Weights of a small GPT-style language model, trained from scratch on English Wikipedia.
Training: 769M tokens, 11299 steps.
Each number is 500 + 25 x the weight over its row's rms, rounded and kept within 0 to 999. Layers, rows and columns count from 0. Numbers have three digits each. The size before them is the row's rms in percent of the matrix's.

# gate: layer 4 MLP gate, 1344x512, rms 0.0182, rows 658-688, columns 384-447
# up: layer 4 MLP up, 1344x512, rms 0.0185, rows 658-688, columns 384-447
# down: layer 4 MLP down (transposed), 1344x512, rms 0.0164, rows 658-688, columns 384-447
gate658 102:474534513526483442539490504498484486497507449478474520491510510506519490518497520489499519519499521472564455549481506482464504504508511513495510495524498521456526441445474500525489488499466483
up658 097:536479500535557509537561507478443494467504493495483496481492534520518486506480552487507526487512519510482516480435537477514507481482500490477479530504511506464502489531510511497515462496484513
down658 100:454516520519469506514487482489461449505465496470491485489516520503467484528495502521482473484489524482522508538509504483515477518486506519518498454486492515486482479478459436506486515479517485
gate659 102:473491471511460501525490494475519540474498479537487499552531520505491527476505473535508468514517533466544516462484490463512462459493517487505568539516498480524502505511519500490511505509553497
up659 103:481510495519499492490472468492517495470523471500487477523486481521421475513494428531476523513482448512450521514477487516524529493516491520518473457476500476503512497478516509494483484528440560
down659 100:502518514490481480485550533522492547509509501497550500513516506484494527482494515509475492525481494496533496511465518485525497512488496468492546496491498432538484512538479462503473513482536496
gate660 103:509526536488509507547498496474498545500495512514469519503495472474496477526481465477540559486525487471502501488485500510511508489538504504489521452491503547488504504513524514564485497513500484
up660 107:472453501496488547507454486543497513492489480526477490489491499491516510500490557457500529536521519488511538507458491491513498514523536567479506508489510535476518530476517510475499527488484498
down660 106:503453501502494533549494519516492448561513525508526455442483504523508524470521485514487530491522501507472496459491518547537543475550540443517495499502500521499500506502483502485515511515477481
gate661 094:505506492487524479499487504466534442530537490531530486478504510521486497510468469516474452484514490529512476505503519515467469491488481531495507521489448498480502481497507490507487506513517518
up661 102:498495507481499498463487516505457537481497509518512493515471497470459487471473514503525471486476497498477502461462486501553467466462505478483486480488502509513515489550532474461497517481478506
down661 100:521473486484487490496450524438480473519498520528532503471526540513471505496484468483511474471486512467470458444523493481483445445466530520478531487491481494508488487509492507490511462515507489
gate662 107:490492495502504499510508509543519455487510454506523496507502501491456456499535508495502481486528538525494448502505495532504498482510513547499458525513496514458515496487478494483507471488503489
up662 106:503534465476474468539514504487511478493537465519485496498511561519478438559503504511520520499503537520536499479500482502526503437506486513501491450484507498523463508516502514487527515534501498
down662 107:538507506509499457509531484400507509503513536467496518486516543523482508472559485517492492479542461496442513522466503492477517509485488483498486482502515503493536512483511459535523495497488473
gate663 102:522528474480539494496506475453495492536530441534524488490489453482476452481516518526493477505481519517505483532486526487475525512449510537497484503509535563512518536480505480474472504511472472
up663 094:505480502493498505520493468495497512521524515470487518525493550519500507504497538506484538509467508470481543520508493458498511509491497511512500540507513482510495525496505514486475516490472533
down663 095:480490513504496496490470530499477465473490518511466504485491461489509482520505461487520486510544507526522455522516510500507468467539488464495498448514507515521488514499482513499520511505528470
gate664 097:495498490516471491522513521536512511503517467473467446512452519471493465515489477491522470530508560523568492485470505492520503482496478495516521505501501501512512519483486540510490500511490537
up664 104:504510491526532534467531426451511463466503512524568520510543479474461544497497497530468530516465485548453479461493462532517465493467490513491497479513435519494507484521525471500497502467534493
down664 100:471532449542516469465497485516546489503470510502476512502475531513489480501449522537530476467507494522521446456510462517512516464501515539464540473509446514502527514499535467498451518510512497
gate665 103:473486523486507477501494461528530461498483524446478507464489517506509498537472461515489509488460482488513488479490488521468499527487523527495504540545487500474498478530517500482502496501500485
up665 104:506505506485485516537483528465495535500508521552513456543469477505529459494492497488482483511456472520556533491472534506479534428486489495522469473506497518541499479485499525518472507504533502
down665 105:481485494537485499512471485560514460559499517470475523515522499477512518516461483472524499525504493528493488469503484550500496489473497578497537539519486470464486520500474522492482501502499482
gate666 097:499551458512514451504505510490515550496535540502509533492491529504471502484534458518503515490440478578479508486539520514482499494499488557494503552435466483488480447503491489528478505462458550
up666 099:456500484571509514478549474511502562502491514503521506461522480479487527553454493547483485451458508541444504450522497555465506521460508526479538497502492455497489494490513469479461492449516548
down666 099:525452507533536506477466508518490527487521491511478497510497437514493501476487484493497478520445476507474502534516509497493488550473506548490511496531512558473498539531475555521519483533534485
gate667 096:493480506490527501486524509495475523488519510499472503490520474487516512503468505507520443479510474513524491423508500495530477481490478484526525519499501488463513489490500452511470542474521502
up667 111:503514517470492487492481498530520493510538501462495500495488492521475534462553515473499493499508556439539490492521515523523513469480513468514498466493533492482536529446457465467521489538480509
down667 099:515501492503484488512451469507496475521510442496515481508450531525495489501517501524505538484511549498485518563462497533500526505513491489497479494507479513550477528506491505496515464507483494
gate668 103:503455487495508505515524471491523487524509490541498443490468487522478511549497469548482508538510523514479474487473467491526540516502493494523497512495513487542491513487484522487449514521520539
up668 098:509559469500489499493452474474515471468484459460510527468489499481489498479431493480509534450481478538528503432445559469499518542515504485504481503480466494538506490459501518492494453505519465
down668 102:515440524518515521494514485487513498521492557523552483463500487481493513509517481488461467522478506522531480468477486506464490497486484477543464532459524466513469543488533488483454528514482476
gate669 103:514496497511481516524448463528479556496532496464495513501505519530527492478495524511475492476500477495485538489473470479473469584470547509502491448523475473504505503464495462521496505468545553
up669 098:493511460517508548487532507486483530494488532490509532494494454473495522481500456493462523495456486530486538458506463494518515547499516502496483475520529518525505477538497538516494490516487530
down669 101:478538526524487434530512536487491489517503500485535542496505541512497481513505509464529477509485484525491507542469522455495495453488514527514557562521497468441497490513523513537469483527537507
gate670 099:489571497509504502485523509480528482514579456484479482440521495504458457496482512499524488501500511521471461480469518492535484502477506497500490499509494489499502514510464485495489464519504550
up670 094:530529488498504497494497537539504515502519494484501491508510532489476441467505486452494491492507532464537546470509490521502529494484512493542526514451519496509567528486517459503460531522512501
down670 092:484470513460479507507493471487471536483437530508492504543479516495520533522543498510503516522514494505513580489503458514481483490525464508523521484481503483492469541480549480523501511504495456
gate671 094:521459496469511487476530433472457456481501544495518490494449522465498500531480473476444538517505477489486447486544501521449473525521520497503515492515509491510479467456481486519525513504508487
up671 096:504511484487498484463468494499488480490511527491532464496463470469480487476473552477517521493512543491482495474504495491510488454461523488505511484502524511502511481486507462504534524541481483
down671 095:496500474493479512518500511466514508493559507468434528508492493484514513502528485558493480513523467565500479528542525489490556509522504494458528533478511490535493441495513524475493469492506520
gate672 099:521496479455517531506567485481481510489516503502438496487506497504528496464477493517514494542484509505514494477472496492507514548498490493473522503528504485497473498521479489500500502440495509
up672 106:521502466467528490492480511468492505484481511519465512472559452502478509508483449515525521519477490517481507506555520489493493493462494517446498472490466501454502516448510465503528492449456488
down672 109:510464496504542503441499500452528446498483545541514532502562485470488497496472494553518514475466502471481517472528562501463499481477502503487530463491491492431512475511513490491437468502483518
gate673 099:515551496526493484509469491485517477537528516479520503444497502482494544495529505506532509512532545553483488484527516513514499506486526536501470492459490511485521476527533516513487523456469532
up673 092:502510472487485531476502501473426445488516487489483485547448477538531486510519512515463488500484474489485501525509490501473487497507511493520511474526477465478463475439516509491482505492474490
down673 096:486505551512511478538465491534550504487492491504508505515502532489500524532498489466521501498514468554496525508539524505509566514514514501498467492476480523527543498510519494550488503460543488
gate674 102:485492490450522485529516509523471478516509488486552544488434480443513452477506466506505549501473517516499488456494495503556489476486429510463524495510515456510468496517476514466507506518482490
up674 103:466489513497537493542512514503513510484490480505503491499503496454506482502501493472503530476491514510524449482504545488503557507498461501455514527527497534481467478486472531470497503526498500
down674 106:546511476489464473473485486511483517504522434550450479528515460518475508486487497507497500467521499483503500466489496499486481489490571510531483521485509565502501495506507492493507503526544523
gate675 098:524511499491489489495490515474503548495474523505471479491498509489508461541507468540482493510508492535476496509458534527519461524518513522494506522490508510517500484516456538507496474517556495
up675 106:468496532548526466511538517491494485537499483517517547487509515501488502465480535518539520485512502517520489476494474532512511553497487515491478495517456505514497486500554480526488482415477551
down675 101:537488514492465478467519529439515539474454492491446475507503500503507472493515516529523499519504489525508511508514520540530479541550531512497508522500509537528458500509497520499520473494556488
gate676 101:544493531519502488509506473435520511508544498515529499542536504467478498501522499462488495482449468488476478490506481522530483478520552555503471515536471499548521514535457498514468523474536489
up676 098:506450491502461503480517513489484492523490476534533487501525482532480504481500492466521500456496466493519549476500531516537486463474509463530482510499512491527487483503515500494498488516514513
down676 100:502527510471508497465454485453481487536507518505534525547482465490560546522495513481491488531540509506488550503525486468478500513533489540481557494521498485503485503464495496550484518493517510
gate677 106:518540443531479459538548484454552556486526466515492501495452529484492483528481521539514455505523532518498467496444534451448487473546532503465446506462508496476495501536541503526512496534501497
up677 101:510530539459496464494501476476497540545483483496456522477487541505507515523482487511552509528508517512519490478524557454502539465475516476472520521503513467492453509490474488496505514522479488
down677 102:480461500496514525429513479538525481522515526500496501512481480493451466475501469441465520483470517503497524476501510529497494457490461505552512488486532528511568507452509539510521480431493486
gate678 100:478523468465476462501470479517495465524505497506493477518519485520539522498475478508485533503530503507502486492474523455528492503493504545520484513524499539473511499488515488492479537546483486
up678 096:519498525483485499506479494512483529509519494466521455487532533509471485502466502510485466508559546510492541510523521500459463509476508501502526509451518468460458494452495501517485513509516528
down678 101:497504536492487488495515530504497535506501520495473519541530514483473478450549478471478516526517506543498522519513503515518531524538505492463509481438519531555552486509491503536482469526509480
gate679 100:480483509536471473531535487534553481537511546523464494480450527468504519517504505518504507513493492521500494485498488546472499479523491515524486556514561528509500450512513495490481521494471556
up679 102:522493431521477496475498536441484523452500513515511487507486502458522481479505521464511546533481472486476475472459530494489521475549512495507494486484506459511541501502519463473469508477482463
down679 105:471473476494536502512497471492529488489490528474488493559518439521544470489449507518466512476488486548540455523515492525505526483465494472503511454506531531491524496461475423468457541512535491
gate680 092:471504451484530497502554477525460515513502505502514507514468478514484493532508456497429516476501484500502527477516506500534512514467495521515487504494513526493483520486523497489455517517484475
up680 102:508488496531481493492506471468526505485557513514495535492488503477480519506506513505510472497473497516472508494457477512499470510535483530483501494512485479519509487528513491532509469446510556
down680 097:501494467449509513499548466512480537505484515500501504515463456521497535531520475490456515481485499494530536492531528530527504497487502550509500503502510498527482522498499495496469529518465511
gate681 101:487503491508519491463527551490516527503511498496481469536471550473496460524464491533565510537507494512519500508503506479470474474463486514513494480493513487493444498492493453522454550527498493
up681 106:501486495490522496488486517473534429552490476508458514550479470547488497489487513540491484539471537509516474537526474488486505461445499502496510417492513512521477513478455468477461519516473483
down681 102:509530483490457467555459487477489434519496489520486541490567477496463518451525481485469471471495494498533506498440467479513517484545536536482546475487502524519472515529469504475483484504529519
gate682 103:530489485501472503490516484484487548485500500512478478509490517506515511500515488522434474446471516491489504499453490522519509459447501478498478515525521487519518498489461524535493456471499532
up682 108:503453462481476465476506500457485503525512521511482507505534505482521517471510496548522526519514539517472479504511512509481480469475483507498491533477487503455508514426498547533514521502493503
down682 104:510477481480470505503493516507542437508509434498517464455521513468528461544486483510544482525534484506499475475525494480474518495528475534489487484497524542513535473486500476519525512493492500
gate683 100:511483531479478488522487465509510493527544501540500466490480522492483437479496515514497479492512531483537434513483520517468517485513502511502474471493556489536439488493535507475497487522502539
up683 099:493492508489450489475508470516521482511498527530489464472445477503498518488512525500491485476454480510500539480484492536505490498500540471504531472550456478534429485456529502526473492513506517
down683 102:501512495547524510539533509502517522485544517519499488503559518518502527480518489514514503482487467454493526522518474503511468475505512529471469541510515505473551514503464522508486526474505476
gate684 094:511511498503455468450495509457498480519524541501443527507521482488507516507518438496469495457544495475493470484492503482500513516501504471480497494509515531496513523505526562524491498460515504
up684 106:532468511524471478492487503488516507477495555542526476513498475499506533443519503484511555464513494491466526511549505493496560462488540506497519477464496501484510552470490513515514514525506493
down684 102:490488449516498491520575462460536506494524486475505464481483531500474520481502524505528514495485500522494553487493480514521511528508510483522530484477465492488487486487470477496493549510517505
gate685 085:466501480503466505490513503485475498504454458507475484499514478532497489461480481495527462477511486548474475530454474493533487486530476524508521522517462524528464485487508499504522525472481510
up685 093:479491485465434497473463521557475485457457479505491472511492494527515506437465530498494500495460513462511524519510475503518544467532503512528522496516491493520480527482480482504515494523486483
down685 092:497488493507513492552491511523505505505521554510544496503503494498500520528521534495503542511465514455501518521518497512439537494460482476485519473501530496436505500543525491507465475487515478
gate686 105:537518479518518497515472455523458503502515538476479494460526517477498495493465459476550496511535510515500518488495548529563484507485489531512482487476494532526473531487539518471479506504490517
up686 102:514501466504486477497458456506496486519465498491537487433536525552531497458441510471548499490497527466498530498509514523505496544482531516511507493499489487473496514513502472522530487500499525
down686 104:493479506489477503535539506459481479443513489525528458514455472476492540514536507558499524526480485509448527512489464480447525510534472522500511517502497409508514501510457489492493525507497523
gate687 097:509517515505528468495489511479506513477494488581489473464473499489472469500482512518459485479479478512464493473528497521508507512528502511492478495497459490479564520510490449514499489475549528
up687 099:501507504511507477539519556476494542543504499511502476456491537515482497500481493435488502480503429463538535456518517520497502509478499476532448489514485486495512545500498471477471529497526478
down687 099:489505507493483536531531434469488505514509515507511508522500520497479538479523463468451492534479527519483514506463502488532495518476497509498538489505524490506418495515505498524503532489444496
gate688 097:545486489523491498475474501504523511520530549519513489500501554516520538534501478525499469475459507513500473467485510519520477524505490529499494490513495461536505500525524511479490492465522511
up688 104:530491481474491481513474514521489494485506530498511488494487503514512518459529523518500459472433500499501487500497516519474521494545487532471525519521487469499495499453505510481487486451483540
down688 099:472497491492505495545492482501471481503500475485466474507502465488507470466494507495525490511495541514501531486512503473482520493480460469465495538467486508478527504485485516546514498548451518